python train.py --n_layer=13 --d_model=64 --n_head=1 --n_kv_head=1 --head_dim=64 --d_mlp=192 --vocab_size=8192 --activation="swiglu" --norm="rmsnorm" --norm_place="pre" --norm_eps=1e-05 --positions="rope" --rope_base=500000.0 --rope_fraction=1.0 --qk_norm=false --attn_scale=0.125 --bias="none" --tie_embeddings=false --parallel_block=false --init="trunc" --init_std_qkv=0.0175 --init_std_o=0.00343 --init_std_up=0.0175 --init_std_down=0.00343 --optimizer="soap_variant" --lr=0.00496 --beta1=0.95 --beta2=0.99 --weight_decay=0.048 --lr_head=0.0123 --grad_clip=2.0 --warmup_steps=200 --schedule="wsd" --decay_fraction=1.0 --decay_shape="linear" --final_lr_fraction=0.0 --batch_tokens=[16384, 32768, 65536] --seq_len=128 --doc_mask=false --train_tokens=145000000 --steps=4665 --dataset="wikipedia_en"
Each number is 500 + 50 x the weight over its row's rms, rounded and kept within 0 to 999. Layers, rows and columns count from 0. Numbers have three digits each. The size before them is the row's rms in percent of the matrix's.

# gate: layer 10 MLP gate, 192x64, rms 0.207, rows 101-167, columns 0-63
# up: layer 10 MLP up, 192x64, rms 0.191, rows 101-167, columns 0-63
# down: layer 10 MLP down (transposed), 192x64, rms 0.183, rows 101-166, columns 0-63
gate101 095:544549506578524541542545448482426520527477455506510454522563525571478527488548428493523512440456552480488424432501514434454549445412539491530394429597539496530614462520531528545600403504535519
up101 099:483599498507576531516512469556497492510520425505499589428528605578527511437468515487475449545529450558508451494530467486671531536524523475577443577385500512423530510434490442471471514485503493
down101 097:512535505544477488483561471478535437477518599533555475516520356549487477439516446489424553379491509486478486449473516525373546467548450541422477495489398510509492534557520525563565493560582444
gate102 103:467565608483478531528466510419514491460520573522439532521448592439511527481529576481535484438628500496484535416583497508559447539567491533583469457478547461537462507529452425511436524613535530
up102 101:427529382505539551529413515562465467422530470515552459496544458476455442469549531537506548514573538530507482483531496608493443459494449512458506579575538630586420504403512439470510515504488462
down102 105:483466502580539441477414533491568510466597463499483532433474502524552538646528563523508334484517465465445541485457508555525535455475465535512552521454592419551537519520560491481489447547506459
gate103 107:511514423443515482476503522487464497474374487532516413506536480519553469462530458440491495453543647504552501557524522432537478444429467507372438477504400459492463457409589517453545495477480455
up103 095:441455469605427553403514509487626556516536489543494549449471520480524492466448423514551532497537602537416454440436455547546581526475495420536525446434504497513510506534454504469428549487561569
down103 098:574524488445572483445460476476443472514436479466473537517495445450504443573489523530532574381457559396509531537439406550454431470432420510436539480486567539575531512499459452406575514527506508
gate104 101:470547494508423520589460480558506524416454481512410506528509489482478500535476516475535476510507420490486537474519381492493557488654462514423565508528464484575398442441447582558430505540426497
up104 101:486513545585423458562511511481583581459431549446547558496503510464478480512444472507472515570507568533453588472474513531424479431583568582529539428498587444442419540525488451470421452533476442
down104 101:535419537494560549512547450400528485470432496511499536520475550544532508538493550524496537560574451587618463469494436465470524526413536509514476429412547476485444487519426448481551626485563419
gate105 096:532522483572518523524534480391506478403467494424446486473494487504563508459511531427493478532611550490498501522442518477520441415526479500492561397439489518468644621511536520427577467507460465
up105 111:513542402443570505558615489586498470552497562475460473374500472555491474480562577517522407509559591501541491419480470524514470483529475515536523507428444509425483464550435495545476586508577490
down105 111:411438500573467482489410440464517482510582513495432515468459498480465485423492560538511518459497416581577548478532455540494437485437455424483439498644609538517557455484509519444524449463501441
gate106 111:478462519535543464419516463419517439507510462567512459535552417540452574468387407420462409481483507559518484493525538411560464468494498465466426433485531506473502544510470492430543523477497351
up106 118:614464497368530536516514495586496516518532475500567528494484495499559532558559464517565594559475449472552530445481516594494484484587435545470500458391535542407532534443539513495539474542452416
down106 111:465448532513456513452514526605486494485474447525552461565456502550437462589534544597503483471460595495520447532523565480419511564632479568518499528454520499475507468441550474547522427533536635
gate107 106:576431511430551546513545485614432491510527447490450476510534429432551434491548445553534412489455500482495490442543565491545400357542544558533537508470506512487533528471472530558494608455487479
up107 097:533517526448469575484588484461452525507518562498404486480470452475493445617580581527452559560554537510404520469508558470544549432573401551464484516472449442498500443515422471567565542545524500
down107 100:507476468480476491429473480481468382494523519529511563576569587424466538415500400443535487511468427599548490441454491487500458521387522475462529490431575525533505493451547504467476393499546419
gate108 091:508497487485501538522482487425488480536508453448524485491426486473517479431479480577557480536498490552480530426510579435513554596576471578409511566553357567432482534567518507490478511360556489
up108 084:590541523423425460538481522490455538509541453495491491519572439460456443538557458566469459521454480590489505486527473490513505590649371487501542461475395553521495506558494556516577444510510447
down108 094:441453511529528520512537545523597475507524432539574528507406528364455566599545457462483601593580531557502478487539427523516502436588495515500546446535537462506474553462495544441488540441514512
gate109 097:515503531601552388440622564462495561463600472544479602518533588428440486563523424504526531531491472434495524522498449520476510497541547456504435419537509529519538546499486492448433465531451430
up109 108:489516554531520530609544507579431575450540440470525507484472468488480456449480418559581611569472540522508517528533502493487507360515515447526540445553583476531490562550446475475598463420492517
down109 099:457453515477428465498500523512499490524491525508486484463442487463538496472570538464429525515468487472503471537578563512483497542397522501563448541325464480489546374477487529449436342549457523
gate110 108:363461523470591447569555563541567485462484491465544527561507437476527476360535491530466521552450500474494486479489556458527566466490486522439398492472488443489429526467498520403442493573484414
up110 100:506572479516569498445542504536451493489634450559461489473515580420493518392478440405471494495447463486457531504551472457533507526476573512502506542539469481519381562461459506581534596571440556
down110 102:514515527465492472550429571442472464458434412504445529486489525504546478543632532567421624491498478570488429538456478510442481445429551463512408497452408560563521492507455464430466498538459524
gate111 107:441490371505454480428554563478501509404550510452498441531472506472521463476404549579400561539513529507482478525496574555455532504547569466466458480508496500444472391587455490507467550581514586
up111 108:543469487516500396466549559515506374510558494492467419487632547449546423458549495506479584523518585568512431511506600470505535496474497504473479443471432498546429473430499543443572487557498454
down111 104:583568415588491456421447514486435505525451496540417502394505454589442472462463543559399448510534483477496597529535564543440411477476482504540533474457479508508451505443485474472571580459535491
gate112 109:579469438499522500577487500409525544483464557496565449512434502489428563425446506499508494476498482571504438583517600468490497460449450447507615509590510487523561516349461498507455515507554439
up112 107:513531527526512529498509471560604503453418546457437464492453516468442458515482508495494422427572430434530430606569634571499484520455504456481463526477481372516476518455505497463412490476573493
down112 102:483491518495495532506540529495459461489562449503522500382431473471528481460558474474497612531427526524544507461472432476420504445510483449533352536512617650546541491495536510477528411504484490
gate113 106:495498515392538406453543484545539598515539535524485506429515493468588494443564564487533466503468520527477525499567504389490502601522593495393535461572484440558451511514503527498574505460431583
up113 102:546442514483510507464549467522430489540669526578533558493617440487539519474604451480468460535456561505471492469464541591543537504456500538409399464472520521532530484580467457439519471539502502
down113 094:454452529473466511549506442467484482508431527479527484499475473420541530507515497388528581621509545584511421463525462471454468510448513450511530495443441515399563413509509547379511418557412490
gate114 095:535569484498549447454434446446523472580491479594480581476498533505525391511486483423427412448485538523401545493466560463537420534526484497525509368549453540453418529598475508482514496510473505
up114 093:473555467505430493532494488505410472448506491488413476578534479394535562459474499465485575522481501461540462544519537584504533425473546483595394506506538487587510553398534437586563548513580460
down114 096:468488522506545509464418490474574526527486599484513438448496486559557525564555399537570426556491459443571524446593529545516542430409519495542504539507536534443500538486520493471520492544332525
gate115 102:504490492540468528468537592464450531513489474340497549469501506517436466574487498569464523466576579537468448478431523458517560547500485472477474455539528404448464440433524536459575527571575611
up115 102:517604490544513523515487580561532558550448484483541503447509494474459481476477402478548459517510425507490509529601498453518490527602490482441607472545556553453576517497558549543521407511579628
down115 097:550464501450600517496508520508501539509507480462415455537500554602530590441449439463452506472463510511513530530528527528475506487593593541523464554596544393500431513621533544545466528435474414
gate116 109:494514467539564579585434442431505513449530529375552545584536513521472513449498529406525496474526509627471536507508539435568482518563542418558441527546427495519509527528532529412517442457474443
up116 112:515541496534504446510488478487468493450569519385583502450546456494497474588560484471473511568519420497477621473510547535479470550575506573402563501491487560569541440505455473448475535362447537
down116 100:483470455554485486435444518555504497530508460458489494501440484515398481539518533478465548478496569373465524541614591504490523562411532493498545439456490459534420439420442510497435395584437495
gate117 077:540476594421505465567613526517584650501479491499401485535464463501465575536501449463578562556451530437547492466511557494451461504514544533521522510493482547476395507516494534594517518515523576
up117 082:440547427523493538484494411490555520415618518523438530447485483449516491604476511502546508468445505433490471514567500499505426554422532398484479491504396484482526373523551454545464587507445512
down117 084:512571513490490405512492467538504556540524391502505398528611520497522561456525512483510498424490494564466561492595539448515505604488416552515594504578572498491453491575407526510543566468484512
gate118 109:498433578416479449459554599534452506525388521554546539359536483478436456464487528507496441411510503528486472462518453465509502544547514453428543508456504644530503492483398520487534547509472505
up118 110:418405562492479515518445462435481467493561491483527510415479421458490499485475608510519529546468466523531448477407417430496453345515491466464563477394500524475546519535506503524582529416487526
down118 106:526504495443554547554559511492532464526499541545415588519538510523488543474484477470504484460418536576506481554606585524465534566435465522457519443522461394486547449502518574557417360487563458
gate119 094:436564522519556485504502470470565497455580579482470478472508493459488433474444586485480488458435435486518480422570608508481480548462462337438490425517405429514564522462495482544525504470426521
up119 094:530494413446511485469433484481499449479467459476509419513476569525539420511488461578506447402612515411412452579466512492498521462521531474505475607448541550409474438530516450415536510584501465
down119 098:515454458484553572507513486461556479454472527613502602477406551451538445434479462465598424543467445510407482488485559436474517422505468457422450495570491545538540496529584500419531441543534519
gate120 104:444452501439566531440477521543422494544494498533427514506477504434386521541531552476443427489503535549470427454535502547388555398541471563534522520479526424493553439511489509551416471571511391
up120 099:512403387442495498502596538514544441474506504487599500535477441432466465474455539379506498429496495591501538500499506442381532470425474523458476538459485542499445508512477450517532611550426500
down120 105:446562557488554549463460479515427511505426566557526470459583564569475468532448510595541555509473488497499471422483533484648570575442537431526534462562483490488481531473498559461493564454581429
gate121 099:559552492499533422461449384572518437576507560595450480497445509446502438414455549508488490546434461444470452489537597436463446518558504507488388470479456518525495511405551521566532489475491440
up121 100:577492522504446466516516577473412553453522510496536501481504590512503497446537532515536405460582409533568548528445545466604364506491564473584480547484401535480483519543487455487542523446563539
down121 099:493515501542546550444630489552559485502501458591460484588437530478586470464449476447451571420538472525520455557432451386515539472494536520492481456577610538499595526462478502546511441493490513
gate122 094:525540555575549471487476506538453492460425424502534513538518539552597590442477518502578517464421524491521470391481490509573467431519541462481422455487507511553530654557513402500458476484453546
up122 093:406538565413555479440547534480523434525546503490523374440519496431482555416498499453517518433415473461462439475423415570461468548406454524534490433517493490499488522556470497414540509513421528
down122 096:456507462632486530514527541514428558448477504504597491452545399469425518480476531489428436489392465481480512463532452552472502444557464380475580539508403542525482459504470528461468556441557508
gate123 101:461515512509575486515463533505526525520393493563516561479520469532495562527538489551550396523582589550516562485523555529486580556450525460501398453418553441539441448466548597460595517464437502
up123 104:524409579514448524553459484515499559510471486454529517448454619539523546551453447506488556480549463529564478378521447481474450538406453511499401448507566613456499514472492495524505458505499625
down123 106:537558413639462429416532486461497417551468497481509454571501440562538486483506610444406480447520524472533455557484485449486493520507467441553468591402512539427514528476461541539545461462487475
gate124 099:434580544486523534531523476457413494509571581547378427590530600421482522498506537480500451522494486558468521436620522496486534412558492524555451513544457538513504556446471495547530461492425439
up124 097:530485542573522586509569486495473528535562524428518492462527476490442518512487488579459568503471502491552405565582536445504536536524410495513410444523509506613502411429498460500483435630525422
down124 101:469465455537446461495540496504548455418431420491572589418507481433517493501519458413462361578539511463426481520519561467525547465497400497549431478476472504567587468526535570535493460477551528
gate125 105:423495514463535506488527534448571596433549553539531583483427530439488533490495542562464531521473474472420503419401544478502540590564535468605543555518505499467602454567464500446478456579500448
up125 099:451470489387511403553458506538470496427402541520451463499523439483588499471454553452491581441453554540479492542468483512513466486574471567423440496506572513497502429509556468441603455411499429
down125 110:463519581569512412494417543440550498438525510421521569445528460567464462457451425510491381454534466524492586404466565464528526475469511489518522568523468469544519509476463546543388568579510485
gate126 105:517378600571554507485474534450470506462457537434616491528466516469560499446562507638477478505533536486511457520532463486625512462510479473450491523513513501521506414497571496393546522489509409
up126 111:496627467542483536509425515467418494523478419605480441463529516545455476453536520458494461487597488435445426512443528430471508501415551419497532477544418514480501478548488563588438430525542441
down126 100:522486565536467481491492487512506446507557569559484432564428481614506448559543526524439476534428479552520451531472557568522432505422504510462472562513461539336478410478502523537430570499426483
gate127 099:541525596510575544519443611492456571571507462482471554516433478486494498462540511507583495418556499505601468561437489474495477533472575469577473573499479474506519482429435511401396545558526442
up127 102:593561531553466528542460479418496551446580478410518512541459523473468605523595443485498497514370423486442444503423525536567540556577506481507523509450493545560503531511490398457486534519553472
down127 098:452495448465572491556586512604498533535474537531429597442482512469484500491551462464587474474521454511460525541482492552403536541492481467546537509663543469617520524449513559446535530467488435
gate128 092:526494481499642525540630499567626499493464511504421411478481557460463509500427494480508495491515503605479467515531466399492590386523514534533573463523518412484474517513459474539499511494500530
up128 102:531522498564513482395553466461523537510510487527439547434363538552471567566465551415543474500528522501408570503613480490537521518531519485543510472551572553513467469593444463511435544421559539
down128 096:560482441584505487590380569495451551510465457439510510487493459486563491452544495523524472493489436465511538474441440549517560502450545482574466435396493475565528578484445487396580411442492454
gate129 105:577496456457494475545440429511508484440514480531430491496590491534520428506523536501533459546459570499540606435454459550466580326519521429510537576536488472493558495549575496443470518474472421
up129 099:441555485467425437487509534448489561485477422488568600530415585578486468506549425441476593488533536516556445497555523485529483500560591499597493556553511505544556611477503553497442503454452513
down129 101:490466438455425541544520489479501486483547479494469412511420536533480504554502431557547550483537463573440393522437516523448446584591445510470546506427502458480420547442428545590422428492456540
gate130 099:521581394450510457485539454538517528437479470579535486518439476384553493470540534477492583493447559441525534492457495523422447457580541520518525461569501410498480600440577473531586554489528565
up130 099:431491535378502494555490448454558532389481515449540492493601517527515527413477497418538603514419531504555563497496509495427597531486572549452572565531450469470451481571525474539558478511496522
down130 099:546427478450449552508549559496407425478440486442405557399481515549402506567543498529525476567613531507476485500492487480518447471487452468514492498411434546487542490445462501512475644547526489
gate131 097:481564505499604562411498485511433572439643541522491526567483525435486482538478490434482515509463362447516506488568572525400478444552487456558546415496432520532459495484529469516482511526452486
up131 102:539541497456512597493504450498558535607580445479514580583583414491620513450552498535516455450485543504544404457424542486540574436511439527460530491546536482546561508521569515495496437545467489
down131 101:526524491487494438542467480478505469538431426556564457543494579426462458512542496479471485562501518513368528558526506539490540511390521488439442571655470471516547461426463469496511579574480434
gate132 095:455496398459519640496578574556504453490442542515488564434434429530541537579539526496467521477465505512520469534534548571352529458505505442518554507513586438536520424500502512578491482526514467
up132 101:504477443541424544362494566447545535569479517586552540518450502497508515498520577500543445604534516540541579495598493530424549517430499518507472534591530540450592468411533438528514500533521504
down132 097:549506548495547470530520410568510511500442476348431541399416485468478501549539489446418506493544420518427522568519624453540530487529473426532525471475463464476507531424526547488499478437445535
gate133 109:446428504386526557460641514448487497487439587570513556507489440459473534409481459538466530522495480471549424483489539427565479469480438502518510503545555440490510560560518414389485484562537498
up133 101:485596536539446487403527508443469588513526525378513550430497425541507540466534459458498512583561499530561478490445416462447512425503522503576478459495490585559487613506480455430477475440441477
down133 104:609505417435480416582552608416537505451518502595464587535539458492438475555498484532424549503516394546443469511512555548462463538521436512509519481558451537501490426507554521466565501560486498
gate134 104:606488485462461444551555501507502465593472550543516556401463484506519501514486518524549444473574472509570429497365541407433478432556536478596398494410519492522480489442468501492550489530458471
up134 113:579515479435473512540402498493508481587529467518424442555451511630481510558510499524456481553548459549561527466492575421542489473471550570605419438566466488477565552518547495526423432502528542
down134 114:485536479612436483426551511526423444535593514452515482438492490404503553521483526480433583465543505439491537504441560493472463526592468495489534475323557515516455483463555457453490550525543514
gate135 086:523522555540494451476451528471535478503524479476433511440504559544419540505555454517431530558443417590463522527483540499459531369453491424592513412454398482506526514544485595495539503601437485
up135 097:458571423471513450487460511533447532472555552505489413395561435496528446538455589487533554460551460459536475566414493510462499584537465520443520584570502426490434403471525409496513481556498556
down135 095:495535522572429447527503599537508483496565529510443514468470552532521484566388575475469498460558488505545533454425552483463444565503466477438398498447484488554551440399565501507429474611574482
gate136 091:514465488464495515581459577460537491400520394400516515533508455391466494467563510487538582460455573445552442477561538450486523524543532525550427499451488562530555514574482545430510385532464491
up136 097:378545472416484548493550470564532543472551534572479496497498490468416525466516473414563477586638538516554456576517524519443466538456422522492470526524556406534523462513502527521407482516560444
down136 094:457476474473498445492545499529474402564425545556507501544526477434447467544483489571522468480479444454453494496521506465524553542447511472513554494346485479449435484451498493469493288536505465
gate137 099:467492516546496539468477503478485528560494430513543447352433403588567567510502466599490629494471529444475505543530564515465517504546595472475500466576541590534503532445563515479471474545502463
up137 100:552413574548516496499486443442526442386538514427513495499518554529484462452492496424543495439521422573523495392426491570555511484469487501441511524462468514468445570484472481552491669448516481
down137 104:457412493532533511562560479460517459499434460479482507491476476490515459523555518457511355505450570491462465505545510509468456536403517461431531502402497523440543484458431504528457302539517475
gate138 102:564501459514474401505608527428491479530571527405482534496476562484464474430614513542613572441487493474568528455471551442506498473550509405520430511494429497478575454501561479470461504534538431
up138 096:545538577565509507485452584512447438608530492447499530507471554475602500460550641427434475571565535521475560520436510540566546467542437484480494444480481507491545552522568445467549525453526426
down138 094:566500491461403515454519515497576495647538468501468511530389553473469450523465520465455570484464581577533523508462559508412424430586488441391481570501488515513547516438489544496505501543511458
gate139 089:462493544425567545532466500515528635485529502466501524549477481480537569461606570520483467507601560569487517453518531437506565509560506507457483540541426490463559609561556448510553399527570484
up139 098:426564523485453491508563382552468440442481489536488553483464509462539496510493387507523539451452483541492481533467533562512399488469500554480426443538568462433515506548523524340489607440503474
down139 100:492552598452590521438541510462489571546521507495460553508438567592509538446511529485475465526489509513442525477486591545470495501466522511401529457662534575472518517495474459536585606451554514
gate140 092:546469513542522483544497498467498506468488481471513592599480504473422520516512446616517473495446537503376502536395530536369521452508411475504524481501552513418469517490512550527550345487504510
up140 088:548475425466456393464517486434514425450519475575422535463513460510476482517556508490544540619537469479480485413372527530471500512538544600513532575511477460444442478474467597436548501538558462
down140 096:480447528466543503562545487484512512537499496534429548503485588472517555543420432477510471510525483513523544559603528457507473424550474444533442450651507509555458579544479403443475588411522440
gate141 113:472533451513558497492472506497527567431546533392525535573463507508528570445448549521397524504438544543480531495566548574453492461577598515512512441611486610458427499504512483464508461401450520
up141 103:543507497533514491496535554397452528513544504510423493413500566392506537533610513420468558534519497480492503489513501418570469453491594488588535412455417471511592531437495452480570446487464440
down141 112:488480547583541463428412522519540590547574511512487518464439486625440472508503464462440404458510516388548549474408466438514476525444460483488485503397496481525570454490388524465506529504500485
gate142 094:505438499549473376493420526476510406476522484487508427405383538410504470489483527501453503493485509556456528530596571526505466401498551497506519443517444484547535541477514446544474437437500376
up142 096:561496511511569515496457434510432485532479543514466518462472414467412516457534385459518475492531416456551580390569445418562467498512452518508476605460407536453463515514538443584451492536489467
down142 099:514373506460496497527488503492519567454515484538565508571502540508501555404384545515522490436506446575381383514515474477492532481587583452466495579480440537535502425445541496485517522505451567
gate143 091:456435372493511471543574429453524467472435597506505473399601497482461509527498519524459553467442450467431489498555482434443576546532562446457597574536502519495531437494496525558583451492487509
up143 097:512494429590543553487549465532497411549493596522443480502512527504507413594439540452537446467489491499470499555587565434495445548510502475428583570492618493575501518459500519474593537476429538
down143 093:542536581487462465533530473500495588553483428363513593519426519464470581436541457526556525514488564500442465438479406469509486483528478584491505458568452451441476517451480481538468514402472399
gate144 112:521519513441619514572552455467353515473523460390516475501440608417461490509510525565417499522497468455462484494488528588425526473545515461526519483586447535429443543535512467484458486552514541
up144 103:480501588439450435481501458467527400524424514470537524412614521512478479529516442519409496511464445373510527554544579464428443536493508482531495555524498508440477409540524582448430522469443531
down144 109:477519575475502530500441496506422528502567497463461548541361508545559532491440513404545536500530528624579539518523474552573464463590537548473555495441616562545463534462485514549534488503439481
gate145 087:476597484535492571513480526548463490384416492535525490436527507476558486512425464593463563608439426508526440484446501523453586561603449439500528507452468486488506585495433507523495472474539419
up145 095:471519583545530470532496548520522458532551457396571465428429403485547502431468436557539527535403456512524476535483535517536506522391531470432397462534465555517578538606516506481559497546527462
down145 102:475524415572435460520530482548518482475419515517486441431500479459502490466498538524549366494526501488516484508450522572453597573514481460527486443659505478557463517509426525464540622549526441
gate146 101:406472502403491426527565533482494486448568491461511581501540507523519580477516526436475530415469520476481561542515509559553519506584520470470433556390461438473610483569415443436522550528432506
up146 111:388473478416503482470510509491511434499519458512592441401453541497499538458447478536486454573561482437605504482468598458517587480390508470482546535430515455434469532479557479551557513561468432
down146 107:523494545505495470440429515579536488513502481525485507584498569560565526563565407497458559594533452601595486446462523486505454458482575524512402395532524553492530509448542427419461463507510446
gate147 114:500440461509586427603474502534478488524493458512430474599521477514442481476517372559478505481523426488481472498461608580529543514558507430513440540524487416528469520458515351462530437493518473
up147 099:469530587606555499541520509476543464428412431425460533456531413499442473554527507477448466509482494533630443509510491473519487598452506470532526453456482455551446520401458374499549491478483533
down147 097:487536509411388467506569490470512551504511508412489506524520505475439507442443485437550581516583475493558488505464495433558497480539568409577455567456583507479519495569458411551487402532411542
gate148 094:484484559455477442520469478520462486404512532513493484481565437413507493516574554589477489586490505512490475459492519509496494468500546519470424496542443518547622587567634568407499379481508502
up148 100:519475409575471423558505609497468498429538582518503516511476446449467411485480544512411413509445477431448444532526536487610487506467487480545504472451442430559505442553394499517515524446466435
down148 100:537519499560513482482550476531527480490565459404518545460391467555475514465463467528490492393544583585572502497471543490463552526556456526575541576538584518482508500498399532509544365589483507
gate149 094:512503487459501517499449430473519453455415440574540501377476493448566481419562532530568510507512509522467501446574495497560486620418536481399441486532463473515495542396511539569554478414456463
up149 089:564466517559480491511499528511534538538557507459534490451553470448512485597542577499527464464632488473484517574405596462417423537438402415545436535497464509455596428465503487501465460519509473
down149 090:475511544498603512525492460594561433480608501479486429518474529476479549504444464453500494427456490486520437448511484482551444413461587577530578524544470643557494551544552451431464495525505441
gate150 102:518551511478539522565571414500624472459559486496418452421516563630535542492486546503421429543491437471430567436463499494435455429600490475475544486477498478500449521458522513473507592483477510
up150 107:477434480449502500390446481473431434476441516467383532484556518500435506516469491481548478473443610470538428536537502461478471599562524535559457513347493465543486440545498457521444493472530431
down150 103:513471508455415515477506440365497461472516531581448474530492470471534517421502430480622500499464462503455515436549530541565484565415500562453455491637468515475535564493500502511481550484467379
gate151 104:490564544474591465516566478577438490521533439539489403461483443541512532492486508455510550549478531517416458554523563517491542424434513455512365463476474508567592596489522373486562492509521485
up151 106:610584514447456517568467521485550448533495483440463527419543487519555444523499422431467446557418406516565535476526461515539484454541468481610439579412469490477522423437459492506513441469454540
down151 106:544516431474418420428553549519544432577512516525524491488494450480467459531489513500544479447521590504490545497530540520522552445435417444442584533424543451435501476510546476529410345562542521
gate152 101:519493525383432391497558513448580474460521428458508511467491390444461491529475446514489531467468577513522475501431563505550520540518491449428531495613485554453449433485484508437415441533550416
up152 095:508392437542470529479522499496560472411394501545467475558514484582491457487520484453505499521576613618508558449490485511531554497514541562406469458452510472539484487572547558565498557542535599
down152 101:572516415552543508488465413582513465492478455460582509510566480469509492578445583630504447454546537539517472583433609511515573484488473446587557457462512472480544468502470551470499567483520436
gate153 110:531520425523548565522422487364534511484447539539514395525536453448510599528495465503598436536417443491436561481474478483543522431571513462489533405423509490558464515568443513458523494530451503
up153 111:507478438501461518389475490518518562379532537539542630550518512511494502465430491419366517478431535546513454489493464480515507521487513584508465564510390500515446549421440485477419508502490558
down153 113:480600505429506388514596514468495434525559488621414519419503561477564493481495512466536572499521492458434502532457547532542576499480555431417573605490458470500539543529539508550508533476548510
gate154 093:481492465494501557500471537472574529472472474620589533529534455441575537477505497491468505422508587428367531498526547489443562511523501399471545508541646546551505564514510510477446517480423519
up154 092:539382580559480442496437509480559531515435480530528596536496550459479539501506413408410538457527450544540549577539464452579552551579462496566478472473472498499478540469501527463550466573467402
down154 089:488530555459588546605514565506509478503436454492502487458634522543428493494507530389415351543444520462462549510494487526469515490541442514509460488576451486481457547553466550453543571521522550
gate155 095:433501464446598426566457539517482538517471554534370507537543546422492588461505480448483552488465471477469539493523445422513446416554512570628502563541500515553584522528485459527474487573467532
up155 095:520565477502440447595516521430513560554610542463594531476516515507425438492540522524502472506531593594568417494434481532410490586476499510545505433540452491556503426455523483561531481426520559
down155 098:539548481483480448448553470510537484580434549555567470603529439403505462516542492552583522444456424459483554550551434524541554577570456471498535534519588480454573496500434415426511446477519462
gate156 108:552594420510524505504491491557469463462485422546510579460460535465450475564582471522450533562458455474519447449582512421419480475591472571460501576562593475490482570437486475462555475530405483
up156 105:443501414465521525493478481446556415514536476499474596523485494503478614507543569510500492460465498556529513414513405495458538437463553547530391619491554400502566492599471426483499496514498452
down156 110:469489570608474556505568631461525539516502485423457456479434458577481454475510468471515394567530510553536413493541603482549490519458465469532514503494400541499418489478499524514429403462506503
gate157 107:556526517525420583523470486468524493422624535518468537508526530405479445399465509609529493447507509494484563523513420472511546547544499461467370484513514499501534533459525528483480354547447465
up157 098:471504552524513434472504414375472563559506428567522405434476475450499478466426421539547498451533551540511462495416548447509380485498556569501572527524555490503525538508428480523495492477460395
down157 099:559435459437459454508472602577437503567499568495503535539438470486435528600516579477513580519479445533503457473516555475516521536559456508573472448404535479494505466522557367475567405487508473
gate158 099:555456500549469487481442403451469462496524525521416502450445434509491560463469441457515638470599538457531538482535558569522561487526509467427525381500491568444602568464518458502517514506559538
up158 105:466500468499525513516478498544360482466450556378610504519521500524560466411462565489478515543571468605501584460491497449453470525561429533435459494462500467519496423521546474544492491465382471
down158 102:448464525421474459529501482428501540448518581554518564448368526479489516503453470465500486535413567563502525495452373553513519443496585381424545535567433515527522496515563481484537492480506573
gate159 110:507581501555562499507449478424514481527529466487544440599506531455502432383415553476566529528472526510427478514536533539493489426471488457409428525603581482517550587580457460480513508586533502
up159 104:475481512422512461506495482580523479489498595528560615563442501386555447423495456482510511465531589442461502479522499597487433487441411485493483526516445501455526459474492601529425563457584459
down159 105:533482559601526513554462469528456430499540424553544560419520528426528458558547577555536491478512471556528424482482487603572507538483497473521577524499566516484465452516492442380619477496510572
gate160 089:504487575481469564449495532561533585484473502510527452483518486470529475513441594491559467363514508471481493578449479490429505516488438513506513446496401380524570410460394489449545425490487575
up160 086:496511503443521529528451467546514527469385514574542527599532460474464470467576550601478435511527466619539430416572472562530560546422420469533465523469512521461448422544517510467422465496508462
down160 102:512463500596533490459482511491432436608569484463503443441355463517480471528526420524535484431547447456566526503445492479511502508482543565467511506393507554410505525433510515514461369545469519
gate161 099:419471553502548478483547518423476430541567479509428586455416536526529474442479589504520515414515571388483599474456443469530463487482531467498411461565561498511542562520559519513387531512502502
up161 097:527466470616475540463465494539580362553417475487504524474501551424420567507419490473482468577528457476469477489482441521479517419464382433468533575511549513466458436503486437440492440516526510
down161 099:482524533475479500342471578602581441475487515489577429565486536499450491551477532556451580510500443526386473506550422570489458472474531501523569568553488488473442521455554490516519576492516443
gate162 097:460489531484587494453553483463493477536438425398430596477472473528501522427623554431453532480585435493433528464550561499492503494539612533501505518489481463520501474548419601463513468502416519
up162 102:526450529466533457488503435447440422508578530506515539473568498485519536488567484428376518520527502444401511458505599459564605501547496497410482477380507447583513515575507545507517502490516420
down162 097:523443488498511492547543497493541483471528558502502479468514501430465483522589499398535527509453478476539492446449510492501563523328552495523483525530553496527478478480582541457564287525502471
gate163 106:503422507595589527462541536566508444530474550467583510454503435397481423501485449472492441462615594499619453507567541435475542531460558467529485460566570523519466556454528472508503525517517484
up163 112:428496487491499480570553459391387467459470536438563474501451536469526467476523587561508490537486369448550480554493601501495476456456515477480513531490592419510542566511463411432454461529518557
down163 110:570592496565459489545454576515565583505589482538381517453501484537525420540506479434499508482502502509499485405491466468509500505592484489511478400575463601595487482490482518431508424441448452
gate164 097:488497504459485432552478471435630532428445497442565553527472433464495477524535505513490479500441522470529527499578443457529545532605556513482510544572484553457524558489581504462463539377402401
up164 097:559533504458617460476605477502546498528471435487494532569506527545496491543557434447552513514493469492580516465504539514540631467456401465466417463473576526581542566573526490405504475525498570
down164 097:477503500492554571515461528525539543556457548460516362566452550376467473466524521508477535592465531484482405586421482453498453483576563534506526504596455499536407501524593490475541537461478485
gate165 093:584485493476531413475491479578452556471534440552515604497534589453510441499491525558437469530607529573476470561515494535543523549553571522514443517525543433500625501479525470424457493480452603
up165 102:528571546478418559512498512489415519399501434544538504443554433516495435441491492495561477514429530391519433507587482512464478517462516436466482405492593465536398387560545539502500524507484520
down165 098:470503503509416494504430427539481423497524591453461460537516641504501572505449402535464538506591496509479484490468471563389575476535512510480532596483461518452443561487435501484459528425436449
gate166 093:489475449477484413507431563496454594475386540423544549551478492585578522502415484453523491560492503512435506508466532620526500528551456485525460398527462605497510492474584490564444486556474488
up166 107:503464468484521535635468528538530452385531480500459605636432447545557517479421475481528556523533545547502520478378487488535505464542458564460555528537532524550538460546473491551525442548480449
down166 105:507494454499592487549499481470461476433476401504489553499585470573502456434427589474408567529526513481432613456526498448571580474479480507562556453446494421553511441539445462497556546568486493
gate167 097:406485539529511487482469412478510420503553485380403524536444553526466464484493484430602460560466487439492488438509450452501544584554446500474510460495480578438504566455548440479510389444485443
up167 103:525546536517473509557472517374422412407515369444457504515561520506436505565548547436550516530471541467523447608517491514480518461510500485474500527507493491569587443458434462460521496386491445